Each number is 500 + 25 x the weight over its row's rms, rounded and kept within 0 to 999. Layers, rows and columns count from 0. Numbers have three digits each. The size before them is the row's rms in percent of the matrix's.

# down: layer 5 MLP down (transposed), 704x256, rms 0.395, rows 72-106, columns 0-127
# gate: layer 5 MLP gate, 704x256, rms 0.511, rows 73-107, columns 0-127
# up: layer 5 MLP up, 704x256, rms 0.536, rows 73-107, columns 0-127
down72 103:456488485499476514505523469468475537434525503514544518532436507513493535511496498518514494510486519491480504483551532502495483473496510493496516485512510480511487477467483505517494486448505489460479473534449514492507506526476481475497543508455456525472490495479478499482512513502551505462496452548466548509479434488490467492510518501473532472508491506557496502476514487505500521501482
gate73 100:443507491534496483495522501506516547482520500500505509506490502496525504486512480510497449510481456498482511526513496524483514513527510531514467471460498542501488488519503507501494514565478526517492527453492459524500499561521528491516524514502473520528517507535498478535505499520487478510502551535464512484544503524465524517529516462498501495487515473522517512495515493523491484529562
up73 098:474464526546532455520490462475473521496500532507511491486497483449548484537493495498495523478486494490497496493515482520487523450465493497499541522473490520506502435481499560486502515439480486520511495518492507525476505516549495475514499521516465533515544513539489508533468500458523493489498514512497491524491548475479499472468510489521501526547471536464485501513515499532489482490487
down73 101:465449483480480478471479497498479525505473509536505473502551504492524469489512503481488528511474485469506493491453497481519490539507476499504510538540442499529450506458479470534555535537478507511471495462498512530483473505484485539488451491492450469492477479512491518522468495489525510543504516506515505494463526494519508522525509518492489504505552478538537512476500510501498489487513
gate74 097:538513499483541468528503482523530515512524507508469500537535479491487504499556501496504500501490511485483566528516518494508535529509492491533499475497509497486504549480496488475468519466443502522522492488531543458462496508543460478480445505514540505496509502480484504469474448466544496556505461508491481465487490502537489474486555477479503488569511531504522467448475505474499514473531
up74 093:518474504521502477498533527487512507462479543524498520498496511509515517512501467507549533518511494516460475462483468529492518526503507482459472467486456450486481465512531454479493512496560484495505472509471532539497471500459529541465542466518508530466463475477521502528528556476491468468503485476497532470483544487518555501540481523445503500485524521518487495489573500482484471515470
down74 098:470523503472491499513609509474505483487507517511477459511489504485472490522538487494486495520525522501533473483491539537489514485519480559520512477485518531488495476514440501521471483475484518499513507488524474490526539497510501485459500468487525519505490480481472487524494550540516545494479478530500516517479459509523481490499527480506544497539511513522501519498512499522497536522518
gate75 102:505468522503525499478486523510510483498510542484485465491522503483534468506553503509526531488495508478463509469503515497485531488475512531461523486487492481505487511488507495530544473440459483551486512463505468504493485543496541502501497515501485536490535537488485520466520507524515503454506486456539497477496532487521496498448537483514472507467500509482523499486510511516501502463486
up75 105:527518482477516517473462499524474504507466464470480455498519485477546514514493501459520498500502493455489488511496496504504529546453502512517490472495523499532466474495522513522482514502527533490482517446508481532536506499528522486508481494491510507499527510491528550514496518561524530442475536477519544494508533479467484516484471477557498462520466529483488516488463537523518484514558
down75 101:487484556504541483440506538496512498520512518502485510528522540505544522496488504478467489508511449519444491526469459520492505554455469493490473499484548504459509522484510470499480470496461524508493506492501503515478492513454494475509472522486524524496469495467500515498506547491504457497494479468504517536535578506557494496472483501497448519517479496510469526505501507487520503486491
gate76 109:490453459508493501466471522449488502508512494503511471504532459478484488471484478542489512483507516536529550496507496531447502476468499531487475485515524532503527501460509521503470509513496503489504492494522471489542509486492520472523546525466526489502474512515513461460526516506481488485539506455515443473490512544495441536500518497531503468491512515499534514527531503487494502496535
up76 115:492477490541497485520501490469540490530502521514517477485515520481502509470482533523513495448525473517550536483523472465504516487492516500497446529526513477505517518508490517505489470533483490488449518503493464454515468462451544504531492504523523464495477477529515497476471479503537558502507500495496507478492461540489511478451477485488516502460483532534489534532521493491571523529501
down76 102:476490477527515497479508513506505486500486509474476538472519488527536507488481490504549505494531537497493531518489491468491482438495526494501466499466539509498530462470538452497524479469492427522498519523498495466522495500522534524515483484443518478495492532485510494459455490498528518463519477475490488531481557537512498481483516521504507524531500513528475479535545527472536500463489
gate77 107:498501485520477474496519524474475526490482517545486519498522457515473507520485526464502498484532548523505515520499491465507511501460496524509481509481525476495542505451509513535486552485474477505508494540528529508498462512502489515507480476486551548482465500519521523499540489489482491458490512510445537469527502503516540507492489502557501457497514497443486499471518518540504482491467
up77 105:494484512529433501479532516490527527503498487524478488490464486524536495479485496507482494482481507510500503496536506496527505480475486505491510502471521511492518538533510503527519502490467495482546480500519509513530462522495478488422501501515465518490498514513482500529468488468482534493484579514502495433490474523494528546475518474536528525523495461500508507495511462498507537496467
down77 106:511553472523496505452492518561527497504497491482529508507499513546515559477452475459532506477504510510552502436485520499541501533498509479448459543505508527451514512512488519540528498508527478470486488506506509514473503444538503500517511524503484457519490486497489487493506505516504519470495515504511483528497475507510505506456515478507488475509545492518517507530479506493498482479475
gate78 095:520527515518492490511518481485512530508535472468479541508487472488493471489486486521500546507522522537489484467485523461519526502506469506465485470508460502532442477485447529460470475478541467486525523500520484494501449526472472541525476483549525498514461506521495528482503518462508521509514488504534507472524513524501472499492501474518526518500463515442499467496498501472539514524476
up78 091:520522498516532482498557500527489528494512485520495479496489481523497502491508469519531470527487501478523478486497508517521516492511492464518499489502502509538522473495466496458485518500547509502516488500480472479456467489478521516491419482543502535489498525490494469521486506517502521502494512459566504480460496525505494476542488463530489451510503463515490469485493498502450514477469
down78 098:499434472536548470573493503528498491445468503511510460533525530497477525460477508506501462499465500516471517502506535505505483506502502515533524492470498495528490523505506496484470503492511511483495488491535502471535486538485480512459491515509539515466492506565469482504474516434483502494519477529511494505514538496511508538529581485563523536489454511514470531475465505476490495477493
gate79 104:542518513492533479471512492473522491522526487534514474506492501507485496526519497534544504470482458461466475493511502482491486495524468489506486478536467487508509538458476510507470511488457526498532480505491472525477483504489497512509505459512534493501482480463513485508499493497489473498501513492462569531487476478518498490565516498530546507510525521482533519528489506545499503483530
up79 102:495455526487507507521466547502462511525500483507542530484523494515539484488501494501477511466505476513478513513481500502484425505523507474505494514484531549515459522475502562507499516498458539497485478533542469473472497504562514514494464478483471520488488468491486523493494508460488512501510515453516499492511493485527483478535479489503531528528531530499517504478515508491516470539535
down79 102:491469525522510487483473474512527505508457523476495527469504490495493489517532526476519487506516554491494507519488499518524469487504474490523461547508529489471496502543490526479491456520546497509468495469481504514527498521522514472478511508528504497483529483468506532528489502526465521537526511452539535517510469494518473499481504458457442505456491487485545504477504448514502474481484
gate80 095:483514516493499524499495527449529443495491512488546456484495508497482516533497538500491490500545499494488508508526541501508492467539479466510445543541488505484495503491520482503518514478510535462525482554535507506490526513519529502468540494506474491478497526526468502489563455516468480489509539482487504470484510542531520511501476514495503556490521510489463500478471475516481498492486
up80 096:534477487480513523493473476540466525505497544504508472500490504510503470483518492529526519515486528449520471488475485516445503444505521550503560466514463502487452500495510514482507520487510467488507497524491473462506559465484503512516525486474481499480508471475462500469490514479547470543537479496527494480552529450473513465490536476502531504506483491522497480470479485466476524509484
down80 102:479500488521514509474471514533488466516528506472556528468510485502488474534528467472499476475470488516550532500534500533463517510506515506532553531496497481455524516525513518530506507508524527504513550495475510487516497459552522461463508502478489517512539496459492549438490500529477534487499467480493492472513519510500538441472534506514536474487500596505506534509524506490477501517485
gate81 097:493501510481479453505491461555502466515501488512441500490503464486507500521486506522501479463494478506494493585506485514465475529551531492515487501513512505498563481514516491484528505528538506549468524492512513541522481468535483544470543482462485519512501481484508486463473510463535474517522514524532487523497495536508453506503549533529494500525487497441494512544498489527493504509523
up81 093:498499518476498551496522519484507476543535510486513454506489478503488479489488560528529479541540523472505498507509529490483474466456519480479477545512524523520504517469504505502509485453524544516523540532450486469514478522502466449508526475511516476466528488508516470531491497532475502504497526472510511501486493523498465502501484492522469415518522517513527462482507504535471508518523
down81 095:543461506482512538512536508468456519469464492476530504456527523496490518499529528480521476498489525508472522489495566520532502513463477473505449485493486471525480571500517503484467526532479510464505517513505537485502519534484495507480487495519501459506499491517508488529542484499454510510491515512497514501495521495503498514489491503470444481461479517426555486494503494550488518485489
gate82 102:492484516498573488493487520546469493539552521468510505524510496488489455477497520482503509503451485470525520465495482507486536471516515462512491488471544510516551534496505519502517505530504540506511519458521501456495492466492493499474506511495475505471492517535551445518484462514487490516486459486513527507518509491491437472486434506564464494493476483548486493489469473496517504499487
up82 099:485501501488507498496550480527475486520536488517522491491492513439488458497510532514472509537474525495523522518488438497479521499491523502554487494503516524469559484533493550462517536535528488476511495490483490486506487517501460533464517519539513489526523486503477468467514492544482459479470464478531504504487469518522492525531490519510490527470485448554491505500486508522549514462492
down82 098:474511519504466457522505505518543494532509478494509513541493512505543502496466502513488509501548472495500510506514497544532506503510438488529527532510448495508522494527491448502511535485571510551477556527488482507501490499468471501553538521474470477520482510472514498531541492489488474515467503487511467481506543483499525524513475491445483529445479520522490487476541549500487521479493
gate83 101:533530511477487542517504517526477467515528502536496469536519503470464513547465486475506526492527465468513514524474495567492513486487487507532526500485471477461525496498537502511516534482504513511508506470474495467514546469521496445504482480520502482476482506472462557486486451469484525517493520497475449491489497492476480506488494452505527466504462473509501483471542477520535512492490
up83 102:509501491514461514481494456503543501520528513502504458490499481489502529482511496545505499522525516503505519473477502484509501506494505494507534536487506525469506519499516519473498565487497547502534503485491488521509543500455509525523511483504470488490494514476509518509484481533449411488533500505465501493506541498470520515478476533466517494519472546504460482448489491483541571518499
down83 103:513516517512486498535502487457514442530526543491488508516460499535485509534502457530518474463490476469487462501512536473507508489480538539524517516449545502454477522553503517481496522491495514517501515526503449502513494471509538485481500482496533505483528528459466503476476464509518519529480474515459478519521461562540484491536527493520514536489495481514524521482533508485508522476507
gate84 093:580518528490470498509509504521496511491525492543477521494520501508510515517488464497516444481459483481516515538519506506474482510509530497476533496569503508477505498519520486506454504499517526439519475490451508465554508529502451491544493539572517490471450479464481497495528491537492527524530571503481518490507487524466481477478505489501516519453458488507518485486506530463534512511484
up84 096:514561464529464498459506479509509511499534528510517514523574499486498518488485540504471507504461522495527526483529467508513521483490535496491501514470503507461558522466499547468506502458499540477512514544499477533519513491476496494503512533514490494494474466450498500504471514492517462470438508517481546472515522452489505487462522503529519531471486496485508491484455498533457531528491
down84 097:507499531531485556522519499483490468521478510499506441509493449472504507530478527492514517519535521513506459475491510482522471534452526513530493487520530478516536504505448471501541494471479506523496474512502486503478511507465453499536495493531491493456468522505516478517493466481510475534487530556555468531504461513490495508498499483490547460495493473421523479487506491484490515485502
gate85 095:515482513478504548467513540457527491526546498450496490473479479511495498489497509544520489508507509508486516485534520481518571451513470526493497507497495495505499459514515461500504484487516449479488550501513543473454512505487497507507484525485487504481487477517458503486494489541502488549506518469519542499503523504510477489499519482520500490540472490443515521496514487543486522461463
up85 100:505522517494508567508512544483510480489514527533538469519507456507495444492503540522500525538464539522485520495499490512526548500548488518521531472507438530501503483519506520484488496438490516480490526508522519521526493534491498476505495534556490483483479486531508507483520489534506507532488519513501514477520567455515496512519510467497523467533513514486504457531429495532464489544512
down85 096:509452512493530487538479517554548489534513511485493461456466533472508505467488508493541480483500528528509495468491449483484517553550485495525494491509495478526500480520496481519523495488476467510488499504488508522499537475502522502529479554481533479488475504491466504585500540492473445552469515454509517516493507465487508475499492477484474495516494534530473550551516463495499482522509
gate86 113:485496482475499486485508485546479541491491494489533474508502487540521532549457512496491525542475481495468509543510530502490506534522493434499511491467501488507540516471530511520542493519448539475515492479494482458535503479481537498498520534518491529503474517515523467516508559488469506458524496475466499494467482497462526489512515487495554526511469487476515487529483552524482492474463
up86 108:503509507498518464464519506491509485503553460487461504545549493482480485525514510477463509480527532469526487494524529498466529516473453487529509491471523516477511524467492493423519503498496504531514489505533469463522527513522534520481482512510512479493494522502472477518482450512496529489509501461526482511505484487465475479520519514496527544526520465505477468475456494435480477508421
down86 105:461493528477506475462497499536502483492463498490472525490540482480486518484488503471483484482520520503470435462503501512523517485528532520518509535486490509454520475485508485490498500491524510485539499536514464489524507485555529496529504508552529479511499485501465496502489488497460501452494499503495522534481443508493490470519531551509516507538511442465442536499496525479498494502475
gate87 101:536517498479577494460527523512506564506507491500491510515508460513478540492491499474504501471461465492509520509529509507486468484469453484505503541468572508500463500474518477529478499482496493464532481517494536471581504520523505471508540525496518497508541529489506478456511447478484493487509443494476488523488505510484502538520491504540495527510509508486482539542490444508493477491547
up87 097:437530480515478492531509525531503505522475489500490470519503488508494508492481487498490525537498499513530502455465496481513521501501538542451469543487487457472482513506487514484466469531505523485523503514572505491533514520511528488505545534490428501469521497511490529469475533527471495488506543451452517507496511516461459485521507490485508507492512512502483499513487514466439478536514
down87 094:473489513476512470492499497488486538538471508508531511492480470488478473475510485481474489520505515522486498523501513494459547481516475494483478526502505477506488498524515481498533490499453544470496544541515510514486506564503543460471492452449503509504463531482516488481493503491468489559483488468509522503476471493501475504533492501464490513465438529520505524486528553468489533497480
gate88 103:501510492519512457508505470460492555498477514532487551516524495476495492467476503505508523507468480499485513481488490495531499534537469461510504459511474509519503534503533524492503451476477545462518518478543475492453477515488496500480423518501493482518482492473509493507525519456484529514490546457498522530505487511522519481495492476501537476484504516515469491463450478499499516479527
up88 100:488542500523487499497537502511519527484472535510496556489511523472515548522501485501514506486520532483460478520501513522534490524512496467543507498564498520503530506468505532496449460534513517496493468468492466501506504531513497510535531481495535509533458519554519459495503511489504494515512510447547526489444475453474510464515447526481505520502511494528534524501514503500551495529545
down88 099:468508506522480511497454503506445522495533492515529509463528522478486495465486511522537526516474483468467571448479509493492494482505546505502529487500511500442524457482512528548479477480481480491490525506466487501522455488554557518478494493557523497494540453541468530475504474469512536516521528448474519512517491456518544507480505502523468478506479475524522513467487535517520483476513
gate89 100:529488462489455491485541465531502490517520514485518529520496503518484535517484535509486528546545474492513523427511487491472478457514495497529541519487507487557518525455509511462520461544500529568509519508511476472499503469497509510464507519512506477470547498517535461503546484502461504541487495468516545501471521504498502511548506488512510494475482509497464488528485492517500486483536
up89 103:513512509502502498549498534481558462487520493522500518477509498455510548532467481484493503498520487536475514507502477478509548535491501468518490547529534484518496491520490526515583463497515519521528486510513506534512515459499518484495506506493474451492522521520474475486475550505504518486494482482499550528459513478475498493479501512467495474492512511492487470509498480504529503482504
down89 099:438526506493506496484525483473486508455517480510492504483532487467518501499470495504526521494497509507490504451521509517513483514500545495561480528535482490474504477501532468477493478511500482519533494501515454523450508508550501532466466545479511526529521502475542504516550504476455506541524571509496505487481503536553509516470497477527517496480494480552452544492461524480511444502509
gate90 100:504519504507487475553522527520486475507506499521545509453508446491498516481552515510508503484503501497485548486498467508477494479535500500475519518471523519525537549518482505504509504474497492537493502535534556509498439489502492508506489507503497510476482530511448497453480549469469555542456480499474492527457480495508471496501541527506484494494521539492490472487496480505504537470549
up90 099:505478459525499506537507511508504482498531502486515493514494482512497503489547498484476536448494473461524502533483471455501503527469498480537482495494527480524495538532457468479497547497483508512505457468488525522527496476490496485486495482533479458516565518503529514480478518473478469533526491501510508491510529474484506518509535460516513566504531554505506447499487481513500480533531
down90 097:515509507508533527480506482529504519529476493495519459482527499439488487502493457514494484470485509571485520524535521500502536516500495464481500494512498471483506499476494544516496512463489455521517518477516522498441487501574526502507502508458519548513493479445499499480508481556517513531515502514446518497505505519532479539502520504498509474515501523468521491511493475530484509446470
gate91 093:489473505508491529495499529494526478438464530478539509526486466505518505481578465537508508513519490511500534471478456482545466509542496488506514477475459470510557488522515515533517481507523469480519497526520486502519523517462525505549489487448496538519512492496499467500536495485514490477534493537490514473503520484491456524460453526484522530519498490499497483503492505553492505514529
up91 095:502496509549518486510546488524528471493524575506468542524469500510462492518458522494494520538489477496501532510446524501511511530536521459516462430523508464542511521500475541468489493502484485514461498498484490516501495515509498513518524513489516493489540494507511486508500485476495457512490515480460516501496499495474490449496509520521471513489508492476480515500495503506499501477541
down91 099:513477484528509508534507468469523479530504492491444476479477480529494502507555540520474476464531487519517500470498475499463526495453466542478484501478507479500507503489484538496485499485493495521493496521466493510527477541525484521488544524510502523553507471516508507504505508517541458501500494506447510514514509443444492447543514552523529489530508480473506498470492498508524518489533
gate92 111:504463505501558473497507477526489521474488527489495503477489521482477478466520494500497492464505501474528497509489488531501522493505478501508543517563498519485490461519464484503496516523498495450506468476486459461469465496527499477504449454549504504505511533486548480508515520497459508493458487551490543536509493495544490496559522485519466510478427510482499469525501481472511494529504
up92 110:546535556475467546513535543491509479516526463466496527494495468549426510539495467476468535537441491518480524526534454523516491458503479505497494477510495470498481521431503540520478476478526477510534489490506511475524529513504498520515513479474510501507474526512501487518500453490563495496497473499526480447483504466429462495502513527502489521518477493530487502505487529515502509486518
down92 100:496466504467510453530511471507517522496474510473501496477525529507489530488480493516490559458510508531511509481507558526521511493524502476503505517539484517540517527490539556530493526506486480513506482490471523503437478492521461479512490469519459497482456487442524520491475505504495475461519471502471498544484554507533537533515467455518500500494504515500540461489512501488473485496542
gate93 097:491485496509474462510506500477508543465512534492500507508510475530527521536538519520493559511474503531481519514516485508522515514489500505477491526511507492506439476483530518532529549506508551503485475468510526450499523531465502485521463522478533530488513493510497494477518531469478502514507486505507527492528485520488485469489512541440479513487521524493473470521480538535517544557553
up93 105:499508503518484503530498490471518510493485451512524459483469481462535490520435491494475533475502513507459503471534524485529523487486489516452482469507524522483483465497531469505475490473465487465453539500502499512529486462483525477471509478478495495473509508533511461474490519560516510493524479488486449496496492479524549498497504529457505478465541491513537478459501480560464504501493
down93 105:476524479487496463514513513526513521479471478501493524532509476485490487495477502541498480497468517465471508493518559466480525475519504487489470499528507502474472536516547495471523516543468510466520453514494522482522411511499494464517524512503495516470511489499520480470539504510465545479492531513473502500532497487467490516490562519462501497449473539523485494512496542511501526500513
gate94 097:529498480501524463494502522502518503509535451477476496507473462461459439474513488550498482499511474513540455539498504516493516507477500528503502493489471515473523464463470490467545500489524500478548478496564507552451531525522454546511475519460490516471488484528517449459512494515526467522472515497471517490457499534513514524474509541467499524515482507469546492503483487504507505492508
up94 095:441566534516520463490466478507529501528526506507477523506493476517476433487489565539510483501502511493518474487501493498487448512508530449510452475461473552511494464486489480483499469496467522510500509515513497510527530497511504476526523503513540500529512476494513463462508488533456460537524499486489528508516451521463521474515498558494468480546510536496512444512493545467514464516473
down94 102:502534491499512532504481532496478556514506478509484513524527499510471502530529467510501513489504477445487481505484450514516498520507526479491509516497506433469474516528515518491486488548540492517530548482501473446502459511468496556494466511503508525484480420527481515539498456493509527490484524496470516533514556524493513466517518513517432510486530473487476512500536558507450497469490
gate95 093:473511501492518540502482492482500507511539482519511494489473512489521504502467519469511483505515504556466507500474505489498512497502451505485502504497452500523464492451499552449483468518558502456498465469490477501517456467455535489490513540470497471503513496526483448518528449509485470497500466509476464504526510511517496500489512520569496517560512486504492499460467479498534450476514
up95 096:480489467462495481487521498546506476482519454511521472504510491507509485477496536492511501550493506501497503502490501501548537499520493484538488490471479520472509511515469495493505512515550494493467496509501446477506496497483523523456454504444508467506456547489497543523537473510500526489501524454518495510496529474505507508482463501495518476524527526471492470494555470510506467505553
down95 099:524495507551434535505475516461522535491479481489502510540544524495482547473514507484526505510488530511487475522499472514531538520530487500494498510475505519521474485537507488484516544477504549494532495484464473560489507547518479489493517499502484520502507526459488526531517510510491517493522529456512514510510490491544483497508469493492482515569489530522533501498500486497474483499545
gate96 102:487512522505473516502469516490491528489502507519477476465503501524485484517501509473500512482534503463475433474499484515494514460549480510501495478510552516466489509496486463526539473542508514520449487499500485460447466535519519525461505484513484504493507514534471497508477503502477508516551581485525509461474489477516474453501466507490495484468541509477545490525480523500533467537510
up96 101:496511503491482449493512481528451509483508496511556514496500532503483487502495502428495534449481471477469478491478470463563482552451484520518485515484491559510496481508528460478480500519531550519507529483499437462511474524505493528521490484494475471504474521510504510517524504474518481475507540525492491483487497488522474529489482487529496499505528486486487523528460545520492505497461
down96 097:478448507525466502477447531500476537481494517491499517499520499519496523520512523509517499488528465474483493494502484491495516498460524485523485477490535477499505585492507486490505503487513527546469487498507493507511510487502500506500497520464485528501523493538458463540499498475471490524511492487535512509531497444507462428508470478491515524566519506491517538512513517471519485527457
gate97 101:533536540444484480485469490515521463510482510521489520500517481482490495493520533470517555496464469545539492491493463502526491523463503473526480513460523493486480510520536518518484532522497572446526498520517484496515479495530515497483513505507520479518501512485479496512490540479488522495478529471479545482454456472540500461494480496484489527492483513482531503499544473522528531513484
up97 099:518510466520514496499458556465524467503477536507536474516504504476506478481525494494505473510493521481501467504520511468505501469484512497533489481490522536518513478489487484550513500506472477531505465510435474514503453512495591554505496479528511485496488512472515514483460467519506527474437449477490489525492490501491457534545534507500469472503527507502478483487534447514479503492473
down97 099:501531494534533512463498511448530458553466484488513549516493511528509475472521483499514483519482524460445483513475509495499500526492484496470496522491531517500512517457468533486522497497520559512512532443490510515490503531473534532519458509521497493528480518485500511495477494496457518551497513474547509441484506520527495521479520502540555477493504532464513487495483442551537505522516
gate98 100:508478538500509500447513493517515484511489461517482503506442485542461550522516526455498532462484485515499547498491502485531484465500478443501520497492493451452501513525445449486546489472502495501525496500535526481524502504522503512557518490491438497522536537543536481534456488479463493500510544476497512488494542488555518511538487488506518495488475520534527508459515477514538462538484
up98 102:480469520482510467506524494483467491504524535503512537516516555515473473484435489543497559478521505510528499477483545512495461456503489524577482532521551468451483492463482528498510484482491482491489517502518556466489520503456473528530532515461506444496512484501542533545541497471505499527526505499498499518492517517497475467495469510517502516518486502512493491524492516474438519524548
down98 097:483513476535504488492546524516482493513494523502504509495464514481528496472460516503496490472479524537489493517448502521488447510507497494446494484524509536552509521515522480525449486489459468493537497433446571455468501513493486510485509498484504516485483459508508511480478512510547494535496546500494550479537475502533474493459534473480501491465511490448430513501487466489469492520520
gate99 093:527534529539476499520547491489556456478543538512456523462508517514492496481500492504494514499511466475518512468449505498515508534455479462512461470484487523493499490534478515497478465524484474459477444514451437513522502513529509467527498481479500505485551495483476516501517511461525515544519483486530493509516546485472523511487489510517486483506486540486494475473490532496568509453499
up99 099:486535487480545520489504477509480488477492490516504483474508495512505466501466510486418490484511518492464469524489502467542440499509516514499524518479500471496531513529487485478490519472488484491511479456525568511502580500488445502512508528501456510511523495484537541523481474511486499468484523540462545471553525546497484557478464512500450470548518552505507487491531535535497538521495
down99 100:451488507489491510514436505530469536542477450516491483500477533507479519459526541469472510516517463478486473525510473514479474531525505544555460474512499515492533491456517507525506483501445487521507537518496509494483509510498486538526516453514509492507474507485465511479527463518463525449491532483475503505473472505508492455500514489518485519486504451543455490550483505478477494516519
gate100 094:522484492526524535520530507493482498505483524515527515503547505525548466481502556524516507450437464539476474454427511474522560455529468507501487555480505521519532548487537536512488505489511480508500543504496534573492535510474558507531513496483545494519491497492514507505493545525495495483494492521485511511458510471530506509482478465490526533508484550515500507510492501502520504480493
up100 097:534520485472529518504496496481488473496506512474524490511490492513539483551484503478486483521485473492559499501520489504530538506513453504474537519465512480515508503503497475485509534505520481499477450525499545474495502511524508506505491522521499448518476490518496486489492538476472534519505511508467532554465503489448487528517498520467540509478476490523502531474518518497525525505480
down100 102:514521520473486494489493509490440512514501513520556510507518500500539496417527502488453515540479504515492501474493477508476529494503462510504474527474475480492498472484498476519497537510476485503532500528487491486456501472495488490496477512556529453497493492487493493491542490543441525495481486513531548528503527515498452499507480512508494441525467467439531486506492471447499506496527
gate101 105:497499513501531486482537502494505491499531536495462487479512500492441501507514516500536532505491472441493502520511516488510490522460489482483514525483502573525504525564454467484526527500493479517574507505568534513543521468513543502504463503546502518521503473474541520479492493475465525490533514476505467507509522485538488500548515545496509489476484516499500453506530516491488479490489
up101 113:489507522440507508537461490467492497476537505446514480489503447488553500472494494487498453532557486490498468509507527481486535508488466475499504496509466510491484501448515534504496434489471540496474475507457498529496526487515500470487483442506519505515472465477479507507467493470514513499491466525502516482494517540511496468505485523458469474551487500468515521495526497540468475511490
down101 103:489510505491481509528553501473459460528477498497509469475526494474481479496438487470466509497501477523483481541489502532522495525525477475489538465502526555547510489477526530521468492462493477516525523544512508504506501474449492527443518482482468472495516463506474454481451470495506523481486522503473487541529504541492512545489523510525524497496514481511555502518512481471518507478524
gate102 089:442506485502460520493494472472511493512469523472517479559501500496474489480479484461484500471477486468483480472515508537516508503509504520495472499492443500494492516522504518512453541482503524464527491525467501519527518531519513497460512528522550484505483472514519516480460476506513539498503510462549501489496499450481475494474512429524458512534466494475509495569456490493498527509435
up102 090:533503507502461501444482500519492488486494487514518502503471483507532502458484519493522509520530560514539439527522472479509482477485518495473509528490480507510520466517547486476522481453505526491512493495532496495486402522497468521497537501546475492554514522534467510505535540493497478481480537497514473512507506483509493502507491485465510487476515475529549498486507477482449477452473
down102 095:491507560469494516510494557476480509479549484515529453475480528495502493474484507521490499530514483516490491547520528464569497487513498492482483510530495466485506485538480501467535483497511523486487478470546491493505495505514486535540498506455557460491537487525469519525554517516523508526496490492506498497468483509489482499483497519503473465467514535449511536504508473449526509497498
gate103 102:531455476470486553498557474517493502486477470533470498478498508485451510502453494482503501459512439502501518448470511514507516518500476520508501472491477516536517421510500509530499525517507528515483504536491524483470454529506506481482477474539531513485497456478490511498500527481495531493513472523508482473468533455485487469463523479513514494535476489472512442500504473480513501518536
up103 102:508483471547552483500451509523529431500472479501476515476504474529494488502499535492447479492502549514542490496527513438501512516500510495491517549501554466472483557520495496525494512519500515518483497492540523550499499438452457464519475518499529516519493491508494470471518477506466510494495517489467528525453537495471481495507484507509525509530503532533521545488536524491466488483506
down103 104:503490511471509514497514522472495495469544495550514516500467490472487479464490520513525464439480535513488540459501460484484486485462550492506492509458482443465483503471500446518492539505512524484491482463517534488520505503502502501458513489538511514521507481558504531501557531502542537517459515526509559498460472492429477478540473510469473513489478507502477500525505505486481510494521
gate104 099:519514559540490491531468479500513496522469509478452473519510431475491510482486496512506528508529566520483522484540510481501507509508519499405507508479474490519526513515470498551540457528469553522525475466502476528528479518450506496493518513454510489482477490484531486534482480497475477476514493485536498505462495510496498492513495542505523496505468490501516530478481526492534485506501
up104 102:495480449506530523488523484524513505518550519525477509489532495498543476497466492466515514483488481525496457519498484464508506528465500537484515549479486499550500482482502504486501489546522509511514495489536472499525501495559449503524468471463488465492492507463463531503498493542493506517484533499513553519460465510491474488463508503484436529464522491544480524491515499473507512507483
down104 105:497510495507536516511492468540547482550509482530485536480489495507501490503465487510503490471483427476496474551480506503535534498530519486492488491491478464494493499482487510530487488527548448474479477467496520492508475456498466505487500493475545453498534481475505505472506505512515500493476521477512530480493471477467496514518518493506497499494506493479455498473513522512480544515492
gate105 099:509505484541536549460485481481470513450502511496491510492526511499510513495491494484498543549533474476488548479522452494520530454479488564484498535495458489485493486471496503514471492504556502514513521503434489517478519513455516474509480498487493542446480524482484501546467480495507504511479535505504524498504489475477494503526473476471519496520484510499517511532459509500520499487512
up105 097:460478545531476501518508514490492506513470478470527510514515492469488524520512524502478488487545513489512514517549494482475503518500510489525517523526479518513480511520509515484510511487529479488519508485515500483486437488532501509519526499521483518492504487513486475470544532479470518517471477486456443470488463515502511482476496513516490482534563471484499565492459495485573460493473
down105 104:474492517530493506497513482520491513551497470514559498481507521507485489500499517482531481488488476543517548524489513450519514526486502487489559489492496530484547465478471543518505498506499526474513495514485531501515459509535531517503534512481532526459506470500534516533461497487482550516505485481484485550456507496423489448504515476514491506532488557530547469473457470522505477486473
gate106 104:485496483512487511509533465499499470552481482511490482478508526501561494477493497483514526514484494485525532508541477524519477498490452484488516534519486501488534516520552508468517454516468487521486444499531520430518508535521530481452539512538503515486472504482528501501429520467527508483520453489522487472499475507547483548518495478513498496471505498520528478511491449501481497481535
up106 105:471506517485515493476487527489490520508543482543504462501456486463495482551555503496453498491490516463486474480553519554506511513473501498505501542546526458504496495517439508557495477507538438494512509495513511507468528514484509551458487494498465491501483528517487521517491480497528475535489540462512483451556485482497475499458519507514540458493519495515492500530545498534513471479480
down106 101:515493492514478492550501480505524485523526515507491488476529494496452457520511486500485514492497491480458470461482445498544468510492505505500479488515518503503489510431465455500529554506507553495515449525523506500518462490496564493523518510528556483454494536481435493491522493510486508536481490549497511493499493513534507521506555499521475532477496529509476528486512482508487500483453
gate107 099:497497492493475475454523462525546535497473523512544497494478508493502510501542530532511459477544524451533482518500465494458483472520486543490499507499467531532521503498531528504479531523511491516530487476524495497522511505493514503511489468456504515526518500481521478496449528495509571507444466504514532475534530567496472525504496464524479498467488504531499500499489463512462458506474
up107 101:543484502469506514527486490553475457499477464506552493502519518524492492528481491495507519514495489518474535470497527511556544520476518533521510505505470459443500450501542516535473502493499493512438486509500512520503444500500509531541508512497530522504507496515512520504546490506490487494541504539506474467482520424497489484514515524527501509542459554521467466502491525531516531456549